Weights of a small transformer language model.
Size: 15 layers, width 128, 2 heads of 64 (1 for keys and values), 2.99M parameters.
Each number is 128 + 24 x the weight over its row's rms, rounded and kept within 0 to 255. Layers, rows and columns count from 0. Numbers have three digits each. The size before them is the row's rms in percent of the matrix's.

# layer 4 attention key, 64x128, rms 0.132, rows 55-63, columns 0-127
099:129123099125124123140176121127154132121153150124111114100083172147132143098136109111126113129118133161123142111091156187069095162140128104143132144089145135154109120161139131142125108093130129147158122103130128101093115090141155110134121103085146161154164138126122158130146102147166175118128104161120158122082147140092092106117109135131110123163085141130183100100120090119173117099126
107:086083117126159137130130185121169089109135145114130129110117099110132160109124144113156149153087145138144159114189088080110143112104098144112102143152132140099101131139096147136095135083102103111113146122155174151106150116127113109158153114131128106186121133168112142143147132089129140122127128158099107126085126114140120155122163118152159144124106120115163169169116138106158136108099
095:092135108108151096145156127092107124109154128151138113163113150106102099137154101156119205130115103109135139136134124111120178094164107110130102140160122131109168154165135137151121110148110120145122143158116089111169117099109183115091134127111123169197135141117132112146073134136115113131104131131135130142098082164145150078144106122119164124152112138147159129130114144168124103123145
101:144093110133150100108100121105087114149154120173153139166135117114101160173197126113167137118127112119151128137118076119142162139107160144163124144081098146122135126126137149129131194103132101146094108115115122122155139088116167099102139114167117129119140103137140130151151118140144122098092130173132055120123156087142120110123137142144121147077100116133129100138147158112138136126113
100:157133098169064111119090128113136120131092139158138169145112102162086089109136201072094126157143135120130134150119120120179131132125160106141136159090100141127099130119128072152122120119145160109147156148094140104135129121155117144152092107117141146102138141167113154119128135089115165110121139112099142128132104118171110121107141170132138118117143135147096163109114141132113152161100
102:121118099135104102141106137087166119150121154102116117109070148164127147128174144148107131110157088134122121120126145126134129145124114073141148144140143080120127121125147159162091102109158099112146136125153089145113061163153130128127157149145072108122156138142105151131092124123116176130109129132129146118124103099130106120146132088130169083152164161103149085164138159133105143160130
106:172163145119135102116128165139148118113097152140108140104139111106139143163180120142131158104067123179135135116098133083150115148106112112147129129121148136124151157146144109104110084104121168157142137142133119151111106101115183162138154157139087079143143080124101112125130106098116159125113121127108111116169106122136129139130185109141076085132156114162127158092117154135136144116144
105:124124109124074195101093132109119139135157122133099148138145136112166154112144130127128077138142136097130096143099132097132127090129164116082157158142101135138112112138144145122141131097127150127137155148202110122138084166113160118129130154148132144098096165098168131159126102111106129154125067119138153164148133118097162126111109121115142143082132112116152148070114135155141111116126
103:114111153176110162140144124127131161168134164115125138112119142155129091116132132113130134116117135084086103084101135102117124116125138162121159148126096154127118091154115116102142174155170152136179161151109147163148103120115159177151140136105161144154113125101112090112116097117139105111089157171138113128115160113121135137141134113154093069150149115113123088117078127112093128113162